Weights of a small transformer language model: width 64, no biases in attention or MLP.
Each number is 500 + 25 x the weight over its row's rms, rounded and kept within 0 to 999. Layers, rows and columns count from 0. Numbers have three digits each. The size before them is the row's rms in percent of the matrix's.

# layer 10 attention output, 64x64, rms 0.26, rows 0-63, columns 0-63
103:516499489485498488482488530500528511508512465504519517543510485516502470489542475505504494460452461498478544429502486453496507493486510441500528511490482492513532524448486531487519503531519471
079:475502523510539495485549493493452482490502548479480464500489532487515525525513488516518470506527540493568522508511497520491475487481507517519536481566528512495480460518505467516506534510482477
087:510507534480499500498495503499488521440484519513497497505475500507528488456479511522465489497496477515445485479536512523519488497514485559566479511495476539488481474497526523439498542481486470
100:467460496442509472492476532497539496450494474478535521544512493531526468484511523516490498470484516492515481531438490518463497501513459514515514519489480518553509472509523531511518490512491506
123:492524537511473497495526451493460485529501542487479482497467514494487553500474526515497470545517508487482547526501480512529541487482471518532523477497519507460482523542511484494451481532480507
098:481465472490513487500505494495475513525482537471503492496458519496521492511477508513525486508524520489555470488488545470449483499533518485464480491532505494547502449472469545519535492486518452
092:499541497484518527493493495540488478473497467520512497531512470448500508463509491481504501505477512504500540490531463508509522506464466437533470483505498463498561491522492481481456469526509538
108:503532481455534465507466468495508535502504507524485501523465548555510517471451522494503486519464504476519518479496515521491471468504502463539505544502505485545480478477520490531460494504528509
115:535514529473494474521447520498545497465525462525536525503523496517504470465475529489455518473469538497529469489457478519507517524504497456469477499508503509523495493539486498503497484481541533
125:471513488529503496496527466513459495502467525498454436481485512482488519548502456504517514527540530508538547504538538509515470494539523504516511493544524469489478510511478501512486502506489467
100:485501495529478505491555468481511536525542535490450498525517490500464564514512495453529499512502507486477445518516514500516494522494504525492472469473520542475489467497519483497507512471461476
114:492527544531516498473492504468455497514520512485499496491480520485510542529499509552526510505502505525526516463529521504492522502541480472464481519507468497515474434485497487500501470451562513
107:503497547491533473494500520491478497521561520465518463489502510505518538512535494443525513456515516515513525488518486481488528495457459506477467484497497525514543450494482513469525469523499518
086:506537512487522508502471517527527536482524479544482518512511496530507480514504515483508509463495432479489525473522477464497538477495478517517553501465511531466496511455518446508479474498487534
086:499514511553491534476497507495477515446503471509503531461489489476529492521503521498481546508498506490493536497515444503477525518471496466554478494471523552480503515503509488560478494461513504
100:560546522524513501475475504506478557504499498512517500469484536488511493513472496520493530487499524475525504474549521478490524503530459505476479525500496518526509434465521465545513518479507508
128:460496501469509492518516490486528496497511489510498525532523492515487506497481521524515500513491441498506558538515534472490514446492546520511520458476517451468531520554521488505491532545497500
099:510482484498517489521508480484499473499468505500508566469534486499490489466480515471450518516533501484496463571516461495477485483466519491538526526519520503530499502521533468523477535504472468
115:468502458485482501527485504515512476491490459510493492530525498476506474507506497512521517511477495499447481447525477508506455521456519494528528485496503475477546558441461519470509499497492537
082:528468451500491496519459463528529491533451495509494483495479507463483462477493461494503496501518490493486463536462470506493443524495541479520503548504498463530488524492487498525540527515511495
075:511518496479511518462497526530485469494470493489533460492530471491520463461531471499434495492518507479514502503473483462468496468482466444496496510456534503501528500519500504510474475552491521
104:476473524513484498464525514491517502456480518470496505498514542495510466512516493531531473506514515488523457481565518499491501549541466534486461492499481540509496482482479484487503494429518509
105:479517481510496517510513496497516523483520504506465476520504502506498483535528467478562504483482499513502492483516511506484460526493557491499482435488497481480536489447439535492521485438494510
095:500496484528484482512514515510452475470448490491512504469460528502520465514511524501478487495519537494478522501483518521555543503491441459478515485519533538476486516529514459535484469499486519
101:474478490488521489509519484459505531479506493491512529504495489506517508475495508462536538503511513479483472581464508531496514507480494542477523508538523509504457494502545446542460521512479486
111:488490506457507465484514485497505458488493484494502479494505478519483508489512481470455507529510544521538456489462489545486479547516489443488503506535501461540489491498476536459481446509499493
117:503500469492490500535503521529512506489484493519502504502502476527483482471499504444492511477510501485472525559475472512524517481472488535559523493471530512482509543511525485506465543557447505
112:549468495490483475462495482517529487512481513479507469495518466482497504481509463475422497507505520498478502514440480522522461486464501473530526501517536504497502542483492505509495511563479510
096:501502429539503545483505515499468527454484504474492510495467533501523496544506488530557483522486473506487549470504532484503481488559487536493504504492477501499484487490483508501530487498513546
098:513522459489516467492520498486497518489479519508486513531499481541500502502518463469503488476484490477486523497490486486510548455468479502486520487478537567508510557465534491508434514543491495
103:481471524469482534536515491535477516508470485522493520487487438509500499495483502495503506498536502485480504547495515540522507507510499486538532454514553496458471508563504480509473502496446505
096:489473500469562504509510515536492534525519504494531512505507479504522515508464522507486484483509544504553520470491559511480542457499488492479516511493501487534489433530513516518517454507516514
114:484511487482504505514518506502492465491504484479521530522516525506509511527476549558524482542484476523537490496526498471464501479536482539475446542484444498514529492500503533483516472476542491
097:501494491476502533522520486518481513541467504532496510504480486504484491465513480511483458487504548495512505549471512518498453477511534556544515510541494512492463458535489519545535511475474489
101:505483424500525517512554522528468488470481516463511520517485483471537507486525496497504478505474470504451492508508484467531500518480500519475500533477467478504548536504516500493519539549511502
082:432469511492517523539545502490517491446533527512484489525500476540490533531503534504517468486519524506541479509501511502519507490499556565495499482477515517475493507484465510498490510472484521
087:498521560523475518500498523472495509474502507502477496491492498508493479555489505510549492494504483516504476553570503455492474488518521528481461473489477513495497472519485526483522460436499495
083:523504498493497522526528502486475523567510510487515492454519508525485504510489490510492507498535522507551507524489478486518511501518518509528501501511496546537460471526447550500526534466466446
097:549443529451503487552513511514496522461487519464494526463481477518498507506455500477470542499542491471486445557496503500483466517488518516512504518490477486512494493524530506505494502490503479
093:490500485532488503507500526491521497546510501529502493510536471470497509471518485449518507457490477516474530484574468468491533515464458508487538480521481501487530525486459480470516521504462489
091:544500482491510463504525477468487497468503510475510541538505507490509506480512486530482493500475491526513529462491539478498503507556533479467523522560499470515438495497520493500524499535518449
109:476511529496492498519466513536517473489513504522521445538485495475504493500486534500514472465488475514534477446507547490505496483536532486458466532510476438502520472497529504476515512492542506
087:484464482497500486500481500520514526583496494500520472518506487484507528523496504489551506456508513505525483511510556521514529506515468537477518528557500469498453473543519477500497496504486470
114:515486463533477528495512487500501512521509507490493510486482513472486514489519467490519499517500501513473492469486507490574507571540495517466443498524453496495472468476460515486547486466518497
101:509519534508493462518494518470476430518508492479533502494518488497507529510500550473473541502492514507498502463498534487506482457478522557498466503464490498479533519521470554460506491521490492
076:497511478489471482501494497486543517516532492504498493536518512520482521526489486508538528486442469517478470494525567496538459493507526498468468525501500455482535492466524481497490466462497541
096:497518526509489528484508494493514462553510464516477513499542489468474483495514526521497474548485466492477557494533494481485556497504488523520524461499482490460473515558525489478490462511487506
088:443470519528497539453497512491514533502520500496512516487493487522526526493498564507509484519526532526516423488489489473493503541519474524460466534497475523536489501482500492501526498475515485
074:489502473480514499510521501494507463496522499495506510481495488510489545498507468511462525520480477510501503483486497497487427478494518470499469538451498501492543472433498510480468439497548533
103:537526527560471479483463521485509478518522512494509444452506552489491483542504530510461518514503470511519505525520467492477524501488539464516481453484499477478510530533510484492489520485509507
104:484515499519463521529472500488541473526528495542482485484533493517457508468490492494474532502494490519515474531473468500526474536489550480511502514529480452528482532448454531500505523505496475
092:493490462471504537503493518473469555551495456517510548497503497538507475543494480552546499467520493508510502560501515495500500493514508531546485501520526500505472516515523496515494486514483461
086:493513531495479508496489497523490498505516497496520466500488505471520510513501512493519509500494505520475463537433483537456424477522527511486488491456495505492520548495469562519548502487525514
085:488513528492482531496510501513476505510493458537476498471487465460500500497522463503491534513512481511494501458467443514531540499474475433478532519486501542514514484473509474495526556498521507
088:501495524517541510473504468506503531518523541510470494473488558449491524513479487523506488510504492515490530478501504524496479452526456516478504540461505536453524491485556471489517516511519525
102:526494503534471526511507510461483474483480543480510532469511507519493467431491507527447479512526473491470471513535521531520521513489465513484547502505523494490499517492529456481457519516478506
086:452493451532526491492474490483499494476527486510481506442508532507492510476514495518436514542531494518520446495509519505489537511505491536459487503503498499479502473504500488425501492472486516
083:520471497546479496476488496457465498528461513490498502459462503484497472513548448476530518478497507500479564448480485492500500491485471490522529488475491525487509495479484531521536504519532468
104:508487514500494474490486476473523504482470487503499532477498523524474478524512478467519532493514521490492463518504524523484501557567522501491468524508492500524422517528490511524478493467527445
099:500510458500525462512499476494481471505496502469502495542496549480521502553494516545547481529503513520541497466499516480442492499533490502459471542499476486524500494470512518514508477501519448
110:542504526533473505478477512504530501545510517501489474510516500511467495519521497488515476472478492481469490501443509501542512502466547522482493449518530512454452546516519493515491541521475477
159:539501533499492500497460490498533492500484483532485511483514495496483451480488500491467501502492479486455511493493452516513490478431482460523549471466527514457510539520521466510489512524464533
099:558488486514469553519477529528524525511491494517501521482498467530475479482516467522461495495491475491468501523523485516488534509495540517516486473461493497515519539491483530488458546475470547
087:497518482468496505489517497580486485479505487478497487535492481490500499487513492523501470521459463503474500476502497492502505538497526512476473493507439455517530547471467528489529474501544549